config.toml
n_layer = 9
norm = "layernorm"
qk_norm = false
tie_embeddings = true
parallel_block = false
init = "normal"
init_std_down = 0.0
lr = 0.00093
final_lr_fraction = 0.1
batch_tokens = 65536
seq_len = 1024
Each number is 128 + 32 x the weight over its row's rms, rounded and kept within 0 to 255. Layers, rows and columns count from 0. The size above them is the row's rms in percent of the matrix's.

# layer 2 attention key, 512x512, rms 0.0214, rows 375-383, columns 384-447
size [133 131 127 128 133 130 122 130 132]
[[122 173 158 159 131 127  55 111 145 148  98 151 123  70 132 102 120 132 143 102 114 105 172 182  75  87  81 134 175 114 165 143 140 105 160 120 108 121 148 146 185 134 156 120 136 159 118 143 159 128 190 113  94 157 118 102 138 151 203 160 186 125 136  97]
 [172  94  82 109 104 133 208 147  77 146 140  90 137 214 145 132 135 117 123 125 177 137  90  71 154 181 139 147  93 158 114 112 147 171 121 151 158 133 104 140 108 126 105 146 115 137 153 129 123 135  43 140 177  81 133 154 154 137  49  94 131 124  95 152]
 [116 183 146 149 154 131  59 107 162 130 114 159  76  99 139 121 151 140 128  98 125 127 155 213 110  92  58 125 148 119 181 124 115  72 133  81 126 131 109 153 185 153 136 114 131 161 125 121 152 104 182 134  85 141 105 105 148 162 195 169 142 117 167 126]
 [121  92  76 110 106 142 192 145  81 137 140  94 152 181 121 140 102 139 103 157 148 147  69  64 157 176 177 127  89 137 124 119 115 175 108 142 122 136 118 108  50 125  89 122 120 113 167 133  98 140  62 118 144 123 145 128 127  92  52 109 113 148  91 144]
 [112 185 158 142 135 136  40 101 146 131 117 162  99  65 122 136 134 118 132 114 111 116 181 183  74  83  96 115 155 115 163 115 115  92 155 106  77 124 115 122 157 125 142 100 133 146 129 123 145 115 186 109 111 143 114 108 133 132 201 169 141 124 139  98]
 [134 172 169 152 142 143  61 103 141 142 106 145 126  75 126  97 137 129 129 101 126 102 182 156  53  65  80 137 182 125 167 134 153  85 157  96 123 113 132 142 181 141 150 138 148 169 129 126 152 119 190 121 116 134 100 106 134 177 213 139 169  98 151 116]
 [132  72 177 109 133  79 166 129 145  99 159 109 143 132 137 127 108 111 135 172 115 159 141 115 182 162 161 106 109 113  85 110 145 120 108 170 151 135 141  81 128 144  69 157 115  71  97 111  79 120 133 113 191 118 140 150 107 116  94  88  97 150 105 141]
 [133 187 150 161 121 133  54 106 143 138  89 143 120  82 142 115 138 137 140 106 125 111 164 183  84  69  65 141 178 134 159 121 118  89 143  85  98 120 120 153 172 127 151 120 130 164 128 116 153 119 177 113 101 128  96 110 133 143 218 155 153 108 145 115]
 [109 167 163 160 111 107  66 105 140  99 106 152 124  72 142 128  96 121 120 134  99 125 152 192  98  87  80 135 181  79 140 149 113 100 160 106 100 119 162 128 151 135 146 112 110 131 110 138 146 130 203  86  89 163 118 106 120 119 204 169 158 125 143  86]]
# layer 2 attention query, 512x512, rms 0.0232, rows 376-383, columns 384-447
size [137 137 118 147 127 122 146 138]
[[108 201 125 136  76  84  93 118 166 121 110 154  99  41 132  87 112 135 144 174 119  91 123 158 123  81  79 167  92 131 115 113 155  93 104 123 116 117 155 133 128 144 110 132 133  97 105 118 152 109 174 107 137 145 133 132 133 136 186 135 112 122 171 135]
 [ 50 116 139  93 157 151 122 104 119  97  84 158 118 178 105 169 142 141 113 140 117 137 127 108  72 193 156  77 133 105 106 160 168 135 159 116 161 133 139  96 123 108 136 108 150 128 118 150 114 153 132 170 121 120 124 182 115 138  92 122 100  95 110 122]
 [122 153 149 186 141 122 124 155 172 104 174 150 157  83 129  98 142  83 119 133 114  66 125 161 134  78  51 125 157 170 161 124 106 125 111 101 109 109 160 150 145 125  96 135 129 112 124  87 126  59 184 108 168 125 175 101 140 134 132 114 139 156 117 155]
 [112  43 160 119 188 158 157 143 108 101 119 109 134 206 120 154 147 148  93  89 147 147 100  94 101 183 167  62 180 131 147 150 113 152 165 108 139 153 133  92  84 110 106 113 144 119 142 122 112 157 123 174  99 132 147 143 121 127  82 128 105 125 105 126]
 [133 110 102  70 113 139 145 109  88 135  98 109  96 165 127 152 115 149 133 109 147 166  94  89  96 172 207 109 112 104  85 144 120 163 135 122 133 163 131  83 102 122 117 121 138 119 154 178 132 181 110 154  91 141 122 156 114 111 122 123 115 106 140 117]
 [153 126  70 110 113  95 138 109  74 173 138 118 139 138 124  87 149 146 183 139 177 165 155 156 158  66 130 139 135 116 155 126 111 120  79 137 126 127  97 147 150 142 135 154  70 166 133  85 148 171 102 130 101 133 114 123 124  81 133 135 166 144 206  93]
 [ 77  88 160  97 164 177  93 125 135 108 107 117 102 168  94 189 118 128 111 114 115 165  99 105 115 196 204  70 140 141 123 143 157 143 183 113 146 174 137  90  83 110 120  82 152 121 104 149 120 152 126 174 104 126 117 173 112 136  96 134 103  98  81 126]
 [154  99 150 110 196 173 133 108 147 143 117  95 161 180 105 199 120 100 132  95 126 191 122 106 153 198 177  56 161 154 142 124 115 158 166  94 136 151 121 113 127  93 161  88 125 133 136 133 135 136  91 143 137  92 103 163 133 107 105 128 136 123  97 110]]
# layer 2 attention value, 512x512, rms 0.0256, rows 320-363, columns 384-447
size [ 77  76  75  73  77  77  74  72  83  69  79  76  76  84  76  74  76  80  76  78  76  83  76  97  86  79  84  72  85  77  77  72  84  83  75  78  77  74  79  81  75  74  73  74]
[[117 107 107 109 125 159 131 135 130 128 159 159 135  92 145 134 140 123  49 145  96  74 123 105 145 116  24 125 174 143  91  85 173  82 144 112 148  93 159 187 120  93 113 110 122 122 127  96 184 160 108 153 156  92 162  51 114 136 167 134 141 151 106 143]
 [ 26 135  67 105 128 156 148 118 146 159  84 144 116 187 106 112 119 187 147 152 100 176 116 106  66 133  85 154 147 113 101 115  65 135  61 132 153 150 149 123 114  89 145 135 159 143 120 155  50 109  95 112 125 153 130 206 140 142 140 104 136 128 109 161]
 [103 132 142  83 103 101 129 205 164 141 132 123  96 160 119 119 100  58 108 177 143  99 104 165 177 153 118 111 161 138  62 150 120 129 115 107  94 153 119 174 115 102 183 117 109 101 124 116 108  83 124 128 124 106 137 229 122 148 142  70 113  99 122 131]
 [116 112 156 117 103 101 115 196 162 152 106 129 149 132 125 127 169  72 100  47  73 114 145 166  59 136 121 109 160 156 174 125 163 145 103 143 112 115  70  72 126 157 180 114  92  90 120 166 125  78 153 105 145  89 150 145 104 128  79 140 106 149 202 164]
 [ 59 112 138 124 100 103 148 147 135 113  93 124 122 126 131 131 101 173 131  85 123 160 100  67  15 115  86 118 147 121  87 129 112 158  88 103 169 137 164 136 121 122 133 138 115 101 148 172  34  78 106  37 111 151 125 142 123 116 129 126 167 125 187 160]
 [ 74 122 139 138  98 125 104 149 118  84 124 150 143  93 190 118 194 154 173 149 119 115 180 121  74 110 165 134 103 108 164 157  80 162  94 182 123 102 133  48 111  88 245 119 115 112 122 176  20 109 178 135  94 128 144 118 133 126 150 135 138 111 222 119]
 [108 134 135 135 166 145 141 153  99 128 200 146 139 158 113 138 111  66 117 103 135  48 158 144 194 113  76 105 147 128  87 106 162 155 143 147 139 128  90 154 152 112  83 148 137 114 122 116 188 170  94 170 165  18 135 121 155 152 112 169 124 137 112 120]
 [106 141 182 138 110 145 146  85 104 127 118 127 142 155 176 122 169 191 149 176 122 114 143 102 160 111 117 119 131  84 145 105  89 126  85 135 112 130 161 123 178 144 141 115 127 124 117 145  48 141 115  91 119 157 132 210 166 146 119 156 121 138 196 157]
 [131 112 128 135 119  85  96 127 156 163 168 132 135  94 148 117 140  71 108 132 114 108 158 138  92 132 170 141 166 124 137 125  67 117 135 114 125 112  83  89  75 117 149 141 135 111 122 159 136  97 177 144 112  84 128  98 105 127 111 167 142 132 184 129]
 [110 165 128 111 117 115 127 140  79 140 156 113 106  79 141 115 132 138 154 109 185 149 140 109 135 134 152 104  95  89 150 171 133 144 171 125 158 124  87  87 175  81 210 134 128 129 119  49 154 176 137 187 104  93 128  97 129 117 149 167  93 132 163 141]
 [111 149 131 127 145 127 169  18 129 107 155 118 137 154 139 137 133 131 112  99 120 107 151 129 103 116  98  68 118 101 151 153 175 136 118 189 133 143 161 166 151 128 149 115 108 148  96 180 142 128 124  60 122 164 127 169 117 142 115 173 144 128 155 148]
 [ 67  85 134 135 115 110 146 145 127 159 120 147 136 145 178 131 153 147 145 133 100 153 126 135  97 135 110 108 154 118 146 124  78 164  59 135 132 157 136 105 136 183 135 117 100  83 140 192  62 148 124  77  86 148 135 171 118 130  91 157 168 116 189 131]
 [140 138 153  84 142 119 118 120 120  74 165 127 103 123 146 130 161 149 122 171 154 114 158 156 144 143 135 110 121 126 108 126 136 171  59 143 145 151 122  66 116 135 207 115 131 179 129 126 167 168  78 192 171 148 122 129 133 140 146  86 133 137 100 157]
 [131  98  73 112 141 145 116 205 138 135 120 108 123  70 133 120 100  82 151 177 163 152 139 113 151 138 132 123 116 144  68 126  87  93 218  81 123 135 108  98 124  83 102 135 141 137 116  95 158 150 145 118 127 142 145  59 121 123 172  67  85 116  73 107]
 [191 136 143 177  88 131 103 122  96 122  97 121 127 120  52 133 137  66 118 190 131  50 174 144 134 131 115 142  83 146 155 148 176 137 181 157 100 105  81 124 142 103 110 107  77 151 143 169 139 157 162 148  96 183 126  82 106 135 182 164 110 128 112 101]
 [157 163 121 127 159 115 135  67  77  72 120  99 168 184 133 139 115 105 160 145 166 132 162 177 210 128 123  82  85 110 139 105 144 113 175 151 173 105 107 202 195 143 177 108 127 161 127 112  89 156 109  87 147 148 130 191 136 131 154 118 119 118 147 161]
 [104 121 138 128 111 107 132  87 111 147 120 132 138 100 150 129 130  54 119 143 113 166 169 136 132 134  82  88 120  99  92 125  98  93 158 144  79 123 125 153 160 133 135 124 116  59 112 136 116 105 128  28  49 117 140 200 122 127 125 173 120 128 200 161]
 [ 89 141 168 143 103 144 127 174 114 122 102 107 130 109  65 139 158 154 155 140 141 164 159 110  96 130 176 140 127  85 105 135  96 165 142 150 170 128 142 148 136 132 208 153 106 146 130 154 115 129 138 190 115 117 130 103 158 139 142 131 126 131 128 145]
 [180 112 135 155 153 157 146 217  94 107 147 134 138 137 114 126 159  66 145 141 128 211 173 182 160 128 192 125 106 146 106 103 203 150 155 170 159 139 138  90 194 139 153 155 110 132 126  99 206 177 163 176 100  99 139  84 130 115 157  74 102 105 149  97]
 [161 125 108 123 106 127 135 124  86 167  88 146 144 139 145 110  76 116 172  66 165 146  85 121  62 140 147 160 114 139 154 107 108 176  86 151 140 147 124 126 121 155 101 133 159  97 150 161  83 147 164  66 125 144 119 116 147 142  81  57 125 108 178  70]
 [192 158 129 108 134 142 110  75 119 188  46 150 151 124 136 142  53 102 119 129 130  83  98 138  96 133 146 140 124 124 123 144 166 117 102 103 178 122 127 177 124 127 196 103 115 129 141 120 186 104 180 143 131 137 134 137 107 133 148 141 101 139  94 109]
 [169 100 134 188 154 122  93 208 157 156 112 111 153 117 146 129  94  91 114 100  94 177 141 118  93 129 175 173  96 189 158 112 135 122 168 133 111 102 136  62  64 160  92 139 115 136 110 167  87 123 152 130 101 132 126 108 108 118 122 125 108 151 127  54]
 [104 141 108 107 155 137 110  74 179 146 153 159 154 141 139 120 156 100 103 112 114  82  69 154 160 117  55 153 109 147 170 121 111 105  98 105 132 151 104 124 124 130 137 124 164 121 141  39 178 111  93 146 235 117 123 163 153 141 124 157 117 145 100 156]
 [158 122 170 130 116 141 133 143 110 143 106 116 127 147  93 127 111 138 127 122 179  99 109 161  86 122 216 173 145 100 134 108  46 172 108 109 167 127 111 145  87 141  95 144 125 187 141  67 115 113 104 134 149  91 117 120 151 136 139 112 136 109 147 161]
 [155 133 130 120  99 127 100 157 107 216 122 132 133  92 129 100 147 124 148 107 130 166 198 120 115 130 131  90 115 113 111 140  91 115 223 145 110 111  97  66 233 107  86 122 124  66 138 108 126 147 156 105  87 141 132  90 140 111 173 119 118 129 125 118]
 [ 75 146 119 139 140 124 161 125 137  50  81 132 148 128 186 137 108 234 191 128 120 110  81  98 136 145  79 144 151 117 118 161 100 174  84  86 157 142 163 127 117  98 170 123 112 136 142 167 114  93 162  88 111 186 132 196 155 121 111 162 192 113 139 175]
 [ 77 116 121 124 182 101 115 132 153 192 160 133 130 126 115 126 163 104  84  69 139 181 111 144 150 117 150 144 115 141 158 113 107  34 193 150 127 118 152  83 104 194 128 126 131 135 121  91 107 132 119 143 105 127 117 117 129 123 152 111 149 156 153  95]
 [159 116 164 142 118 143 124 121 110 151  84 133 135 146 107 126 114  94  91 165 123 147  94 124  86 157 152 139 163 136  36 126 137 184 123 116 168  99 182 151 154 164 125 125 146 190 132  85  97  95  92 152 123 130 124 111 122 134 165  96 127 131 113 163]
 [127  96 111 136 164 119 103 106 184 135  60 117 134 110  67 120 191 115 104 157  91 174  83 144 112 136 132 131 100 131 124 132  81  87 173 104 124 134 143 136 121 203 106 123 123 135 138  78  72 110 176 112  65 173 125 124 129 135  93 105  98 130  68 107]
 [207 170 132  88  85 154 139 136 116 160 113 152 132 122 143 115 102 164 146 102 132  82 113 162 101 140 140 156 170  95 164 136 134  86 152  56 145 137 154 150 164 113 120 123 159 163 126 104 198 144 145  95 131 145 110  86 132 122 108 136 155 125 119 165]
 [141 127 133 132  97 132 108 152 148  79 215 129 134 116  51 129 194  94 106 176 148 106 175 136 184 132 147 149 157 113  84 139 161 177 152 153 125 125  92 128 155 112 149 122  80 124 123 156 195 158  67 164 120 101 143 142 120 154 101 125 118 132 135 110]
 [115 103 174 132 169 108 134  75 107  80 136 126 168 159 170 134 122 140 115  96 169  69  82 180 206 131 134 104  94 117 169 140 131 158 163 126 138 120 120  64 127 167 168 130 142 140 117 103 147 126 118 132 147 146 129 135 119 110  96 165 163 143 134 122]
 [ 67 136 152 136 112 118 121  94 173  87 161 130 124 119 135 136 130 112 136 162 137  89 153 112 165 119  99  89  98 122  83 176 105 167 118 140 111 119  82 122 113 128 180 115 132  89 139 110  56 137 105 163  86  91 140 227 126 144  52 140  82 106 124 169]
 [128 152  99 113 104 150 129 153 175  90 144 134 108 104 151 115 112 162 147 145 142 131 179  89 163 158 112 152 141 123 122 148 137 147 107  94 156 104 138 148 104  55 177 132 132 138 118 195  74 103 140 161 127 103 132 127 111 133 162 147 167 131  62 147]
 [116 160 160  60  99 160 159 189 143  67 171 114 125 136 121 147 143 195 158 143 125 138 126 124 132 154 175 136 180 123 143 134 146 161  73 109 185 137 145 175 157 132 207 150 132 150 121  78 200 123  59 127 172 108 112 148 128 136 176 126 150 106  98 162]
 [132 111 124  99 111 157  91  28  99 225  83 126 138 188 204 143  94 203 140 101 149  62  76 113 121 104 103 104 134 100 126 124  90  99 141 106 172 139 150 156  87 135 102 120 114  98 123  49  71 113 126  66 138 134 125 145 137 127 143 140 138 153 105 130]
 [ 92 165 114 114 119 157 126  59 167  95 120 157 125 170 109 127 141 135 136 106 128 108  85 165 135 122  84 119 117 121 217 167 193 121  81 117 120 131  87 140 162 133 180 107 122 129 124  83 198  90 161 135 188 132 146 207 126 125  62 129  98 147 133 153]
 [125 172 108  71 152 157 131  67 179 124 147 140 124 161 133 115 123 205 128  72 121 182  89 131 129 143 178 196 149 139 204 138 123  82 101 149 101 105 125  99  73  82  92 130 133 157 118 143 137  96 147 171 207 135 116 134 152 134 110 192 159 114  64 129]
 [109 127  73 161 115 135 142 150 148 109 102 153 136 137  93 106  99 110  99 221 116 215 151 136 141 142 152 129 160 126 130 148 138  73 112 103 130 132 134 147 166 129  89 105 133 153 121 108 125  90 146 107  82 157 111 123 111 112 185 170 105 110 140 158]
 [192 103 197 134 157 144 122  15 101 100 111 125 131 129 161 130 161 156 138 120 147 110 116 170 149  99 103 129 116 102 137 117 107 139 123 161 128 150 139 131 108 184 137 116 134 185 147  35 121 112 141 168 112 162 114 104 135 126  81 114 134 116 123 173]
 [ 90 123 129  82 130 123 154 105 171 155 160 131 138 114 237 119 140 211 160 113 114 154 116 169  98 124  70 162 164 116 206 112 133 150  38 164 120 140 124  72 107 114 192 145 157  80 119 159  93  90 153  99 142  75 131 173 128 104  68  89 195 143 147 151]
 [ 95 125 148 128 101 114 104 128 169 180 126 120 124 105 108 129  85 198 136  77 129 104 111 132  57 100  99 147 159 135 100 149  92 142 122 102 157  92 121  96  90 128  82 160 120 111 124  99  66  96 141 175 121  60 122  66  79 133  80 158 128 139 129 160]
 [131 107 160  86 157 141  89 160 161 100 160 111 143 130 143 137 124  98 114 121 109 129 132 161 162 117 178 127 124 137 159 152 134 134 111 177 146 128 134 142 101 160 149 153 144 119 124 106 132 148 144 161 121  61 137 117 115 128 147 108  90 109 130  92]
 [104 110 153  81 110 122 126  75  71 127 130 127 129 107 187 111 153 167 164  42 162  93  19  92  78  77  98 116 115 133 186 116 140 157  92 106 131 111 142 121 166 146 117 131 140 150 122  69 120 150  71 133 180 156 124 161 133 130 141  95 136 144 152 126]]
# layer 2 attention output (transposed), 512x512, rms 0.0144, rows 320-363, columns 384-447
size [ 86 102  78  83  88  88  78  87  98  86  91  93  81  93  89  94  90  88  85  83  82 101  87 108 102  95  91  75  96  84  86  84 100  93  85  81  92  86  86  85  82  82  95  86]
[[ 95 130 189 109 115 147 125 115 153 137  92 155 128  90 154 133  99 111 103 150 127 160 102 126 111 121 185 218 143 153 119 163 139 175  62 125 141 111 121 122 120 136 105 129 181 154  65 126 122 171 145 156 145 124  66 133 187  87 158 151 141 164 121 102]
 [101 169 122 107 134 141  70 115  74 160 129 105 102 109 128 130 133 153 169 140 114 130 126 133  86  71 173 192 100 183 134 154 122 175 173 137 159 151 148 147  88  63 159 166 158  94 121 114 104 147 154 136 102 128  75 126 214 146 124  97  85 119 138  99]
 [137 114  93 114 123 162 105 152 129 141 135 160 127  97 129 131 135 136 140 120 164 128 134 100 117 174 140  98 173  67  85 124 126 125 176 116 109  76 177 119 129 188 126 112 142 173 182 123 127 131 152 107 149 130  98  76 154 156 146  91  90 119 155 178]
 [108  85 210 107  77 123 149 124 205 170 126 109 157  81 116 193 142 134 114 168  94  71  89 136 127 146 159  95  96 168 130 160  98 160 164 105 109  97 108  88 128 129 141 161 127 115  97 148 104 174 139 119 124 118 110 203 164 111 141 138  88 179 121 123]
 [ 88 130 139  99 175 118  95 118  99 185 129  89 104 199 142 156 139 131 144 119 117 130 146  89 123 142 200 129 125 113 119 138 120 127 143 109 118 239 117 153 156  71 116 124 143  44 148 132 139 137  95 115 173 127 129  94 152 113 112  85 156 111 107 101]
 [132 111 151  71  98 151  93 116 117 158  99  81 126 156 160 117 156 107  28 117 142  80 143 158 103 142 166 137 126 172 159 139 118 137 109 162 114 114 119 141 129 100 125 180 131 120 133  97 133 163 104 156 147 102 110 201 185 160 131  88 102 159 107 118]
 [ 91 135 140 124 182 137 170 149 157 140 155 178 143  89 153 141  87 104 182 150 128 190 134  98 142 121  82 158 149  96 125 154 120  80 163 126 128 142 105  74 126 181 153  63 101 173 147 105 125 113 103 106  95 134  90 105 171 105  98 142 117  43 163 111]
 [121 127 147 127 192  63  79 116  75 130 148  59 104 164 137 163 176 156  87 171 156 153 139 130 102  82 151 142 128 125 121 128 111 179 135 174 135 104 133 143 132  82 174 134 148  73 142 129 118 117  73 113 132  82 107 117 131 144 102 122  91 106 128  85]
 [147 124 135 111  60 185 159 116 162 133 129 167 135  73 144  83 133 101  94 112  94 126 112 150 165 137 126 163 152 121 120 140 131  97 150 121  84 136 104  94 137 200 109 139  81 187 162 108 157 132 124 112 110 131 112 151 139  76 129 141 123 170 120 148]
 [ 94  92  66 122 178 154 164 141  78 123 115  94 125 201 123  60 109 127  87  96 174 120 130 101 121 121 121 179 177 125 154  69 103 104  98 138 101 146 155 158 169  72 110 106 125 133 100 123 159 133 116 106 156 157 115  95 130 106 159  42 171 160 106 151]
 [100 143 146 111 225  84 127 196 112 162 153  97 133 155 129 171 147 109 138 163  75 149 135 120  98 149 145 130 133 112  84 132 158 121  66 128 155 103 109 135 123 107 139 121 130 101  98 141 125 162  48 157  98 128  65 147 245 166 100 159  69 158 109 113]
 [126 123 174 126 150 119  68  74 146 157 113  79 135 127 141 177 170 130  79 145 136  99 168 102 151 119 209 109 149 147  97 142 153 113 147 108 102 159 113 111 133 104 148 146 127  60 138 117 133 142 128 138  81 103 120 158 122 153 104 130 119  66 130  72]
 [110 114  70  93  61 151  86 115 123 118 152 110 127 206 119 148 158 129  89 132 178 111 116 144  95 153  66  56 156 131 155 130 113  94 155 139 150  31 162 111 133 131 150  65 177 130 125 119 128 116  99 160 117 139 138 134  83  82 123 100 125  91 153 129]
 [169 108  89 130 100 167 136  52 122 104 102 154 127 186 133  62  85 108 120 124 225 121 138 134 121 150 180 152 208 101 148  82 139 146  69 144 123  78 115 117 154 168  98 165 144 209 110 141 151 130 153 147 189  87 134 117 188 156 136 133 130 157 127 196]
 [136  97 129 133 118  91 147 130  86 102 122  94 137 150 118 104 143 108 135 136 127 128 109 137 124 156 120 210 122 148 137 145 142 181  92 137 128  59 118 137 125 140 102 147 163 124  39 172 111 106  98 131 170 178 163 118  59 163 153 138 137 174 166 165]
 [ 90 152 115 144 185 102  88 179 125 117 118 108 159 175 131 141 115 152  93 111 141  92 139 131 115 121  55 110 114 100 126 148 132 160  95 162 161  50 156 171 118  66 155 135 124  43 120 145 147 136  46 121 132 144 102 151 171 191 141 131  97 194 103 127]
 [ 75 147 131 122 185 102  96 141 132 151 122  86 132 189 127 138 167 129 144 121 127  95 112 121 131  92 188 154 183 150 118 131 116 181  95 140  95  78 134 172 132 104 156 201 139 108  98 129 149 192  75 130 162  99  86 154 229 181 133 165  49 216 109 135]
 [129 159  88 119  69 111 107 143  96 177 109 135  79 159 108 103 158 112 147  68 154 127 105 116  68 106 100 255 121 116 143  48 115 157 154 118 119 180 186 145 139 112 136 151 166  98 122 141 132 108 154 137 154 137 138 119 134 124 102 116 118 105 131 141]
 [144  95 125 134 117 113 113 137 157 105 117 216 129 155 161 192 112 115 117  91 155  73 118 145 110  94  90 146 186 112  90  69 124  99 141 129 134 113 165 108 116 150 135 196 145 118 107 134 148 134 132 113 109 126 100 127  93  94 162 135 117 170 152 124]
 [156  85 173 134  95 125 144 110 172 127 143 155 116 132 154 198 107 116 121 100 117 114 144  90 163 158 127  67 153 160 136 137 144  53 136 140 149 143 117 133 132 106 111  43  99 133 128  82 128 132 121 130 107  99 188 145  77 139  94 150 145  32 132 106]
 [139  98 144 173 117 138 184 185 100 117 154 153 163 141 120 146  93 131  91 135 119 132  93 131 145 117  97 231 185 107 125  68 130 118 106 108 175  88 196 125  98 179  92 153 118 137 107 147 126 118  82 102  90 157 138 129 165 135 170 119 141 118  97 122]
 [195  98 188 143  46 151 151 129 175 126 134 167 140  55 140 135  95 109 110 114  98  73 161 151 161 149 152  79 106 156  99  99 152  78 148  97 114 143  63  79 123 165  87 158 112 124 121 125 117  81 168 124 120 106 153 127  71 120 142 181 155 161 179 146]
 [ 97 148 150 173 172 153 133 148 114 157 150 126 138 102 165 128 175 137 157 194 146 163  81 121 116  84 134 150  93 156 136 163 120 124  82 127 156  85 107 113  58 143 157  90  99 156 191 120  97 113 136 124 145 123 105 140 153 130 135 154 105 101 135 115]
 [133 153  76 138  98 100 118  89  81 113 136 138 128 162 155 145 138 127 133 104 152 151 131 111 111  80 127 115 131  52 106  95 117 102 158 161 121 225 134 112 146 122 146  65 101 106 161  90 153 129  94  92 113 129 172 113 116  70 100 110 136  58 125 135]
 [102 160 139 107 108 131 119  90 131 112 141 115  71 170 106 105 108 141  90  96 153 143 159  94 136 116 194 156 172 106 141  86 135 145 118 120  79 138 148  95 185 119  94 172 138 145  87 112 152  97  60  98 205 136 151  99 108 167 143  99 145  38 119 142]
 [157 124 140 140 188 163 107 131 112 139 105  83 125 206 118 102 141 170 123 138 124 146 126 144 124 177 160 134 105 149 192 125  77 127 132 105 159 123 138 160 123  82 130 137 113 119 211 138 146 147 157 126  98 110 141 117  71 158 149  78 166 112 106 109]
 [133 130  85 146 109 172 123 164  78 126 116 154 144  80 126 117 134 128 131 102 120 112 130 101 156  78 104 124 102 147 118  89 137 126 101 116 109 197 116  95  85  93 135 129 126 118 161 136 140  99 125 117 130 148  72 106 123  88 167 132 109 219 118 113]
 [149 101 111  99 107  78 146 130  68 118 108 174 133 242 141 104 118 137 152 131  78  94  79 124 108  94 113 167 164 157 108  64 105 142 109 112 176 118 168 164 103  96 117 154 157  77  63 147 150 143  62 120 129 140 166  84 101 106 164 115 169 189 125 164]
 [154 174 119 155  54 161 150 126 133 113 138 128 127  79 124 117 141 144 223 116 117  55  95 131 174  63 107  83 134 181 129  84 136  79 132  84 126 128  88 129 138 169 118 142 141 149 152 142 142 102 162 125 146 119 179  84  82 137 144 161 110  93 117 131]
 [173 122 142 188 153  71 156 100  77 101 151 101 105 192 107 117  70 176 126 140 121 166 129 122 144 144 122 179 173 119 167 114 107 173  46 138 174 110 172 132 138 157 141 152 140 136  97 151 142 122 116 130 105 114 178 111  92 113 160  83 143 133  96 109]
 [133  89 117  85 128  91 127 140 149 146 135 140 126  72 114 117 187 106 126 115 157 133 113 158 104 141 169 112 116  66  89 148 121 113 113 162 111  76  84 131 129 193 125 133 135 141 157 142 128 145 161  91 122 158  39  77  87  99 116 124 127 138 181 193]
 [ 73 114 126 135 143 102 123 120 116 102 112  67 180 160 145 146 131 129  83 156 146 140 122 113 119 102 129 119 129 146 150 146 125  71 176 126 133 152 119 111 139 175 118  76 145 118 113 143 131  99 110 100  77 142 101  77  56  97 101 132 166  44 138 117]
 [112 114 141  84 150 160 142 119 162 157 124  74 130 127 120 119 146 134 126 150 174  82 151 104 129 133 162  20 139  47 154 132 129 130 207 125  74  96 122 138 158 155 140 104 129 167 152 117 139 119 161 100 168 125 170 132 182 188 116  90 137  45 123 154]
 [108 149 110 103 142 154 171 163  88 124 120 109 112 131 118  77 119 129  94 109 128 143 129 180  89 207 150 152  84  76 160 134 115 151 111 126 138 111 130 217 124 171  87 166 177 154 164 132  87  98 162 108 162 164 114 100  85 155 138  66 188 107 113 157]
 [144 120 126 135 108 109 114 174 141 154 152 180 101 179 130 172  82 126 119  84  96 108 123 115  85 152 113 158 134  73 119 121  87 107 160 131 193 123 176 141 113 133 133 103 188  61 152 110 139 116 167 118 112 125 104  63  96  35 151  82 160 160 144 150]
 [ 87 124 136 126 125 120  96 124  96  96 146 132 148 127 143  90 104 149  64 158 136 204 160 122 164  91 156  84 112 148 115 138 153 150 138 185 155 132 104 123 126  56 121 133 120 108 133  91 121 143  58 140 107 112 196 177 140 144  85 140 103 121 103  81]
 [109 133 175 172 204  65 125 152 125 155 145  80 177 112 121 167 128 156 164 177 110  97  85 106 114 121 129 176 124 163 145 152  87 123 143 149 153  99 133 141  80 179 152 123 175 136 103 147  99 138 118 121  96 148  45 140 166 124 129 146 109 100  79 110]
 [119 157 130 103 174  57 124 160 116 116 155 132 127  64 145 120  90 143 164 111  76 163 122 148 110 137  62 184  71  76 141  83 121 162 123 133 127 232 191 115 102 165 132 118 166 166 120 121 100 125 177 154 109 155  80 103 125  65 119 136 154 119 110 103]
 [166 122  87 169 131 135 150 129 132  98 131 182 145 129 145 106  90 156 156 151 110  54 131 125 169 104  97 126 233 138  98  86 134 151 125 129 124  96 158 148 135 105 108 168 111 160  46 143 175 121 123 103 145 113 154  85 116 143 176 134 123 187 118 120]
 [114 160  81 129 144 128 120  56  63  85 109 108 137 222 112 110 107 159  80 148 129 164 119 120 112  86 102  69 115 125 129 130 120 139  43 128 152 150 120 136 151 159 195 147 125  89 102 128 111 145  65 129 100 135 187 144 116 134 105 139 152 112  92 128]
 [119 167  94 129 177 183  99 122 163 142  92  86 175 143 137 159 143 158 101 151 138 138 144 128 141 186 179 122 122 177 168 158 110 106 132 111 100 202 148 170 150  97 154 101 135 156 187  72 122 175 152 117  83 126 141 162 129 166 123 124 149  35  74  98]
 [124 116 164 134 116 122 198 105 135 148 129 145 137 108 132 117 126 136 187 141 142 187 146 115 136  90 178  79 107 115 147 139 114 152 122 142 103 217 109  96 122 144 113 109 137 151 136 121 121  96 186 106 118 127 232 102 115 115 112 114 146  65  92 117]
 [135 151 169 121  68 189 133 137 184 139 147 184 120  46 145 104  78 120 110 102 112 130 141 125 158 140 148  59 141  76 129 118 143  68 185 102 116 158  75  95 110 195  80 106 136 182 179  86 137 107 175 130 144  91 114 127 182 131 119 186 150 128 119 148]
 [105 121 129 116 143 129 114 164 136 126 135 103 112 220 145 101 145 131 127 116 145 175 136 102  99 162 140 108 118 177 146 132 104  98  95 154 135 178 109 118 144  31 115  89 122  83 129  78 107 139 140 162 143 118 173 129  71  57 129  87 159 138 125 119]]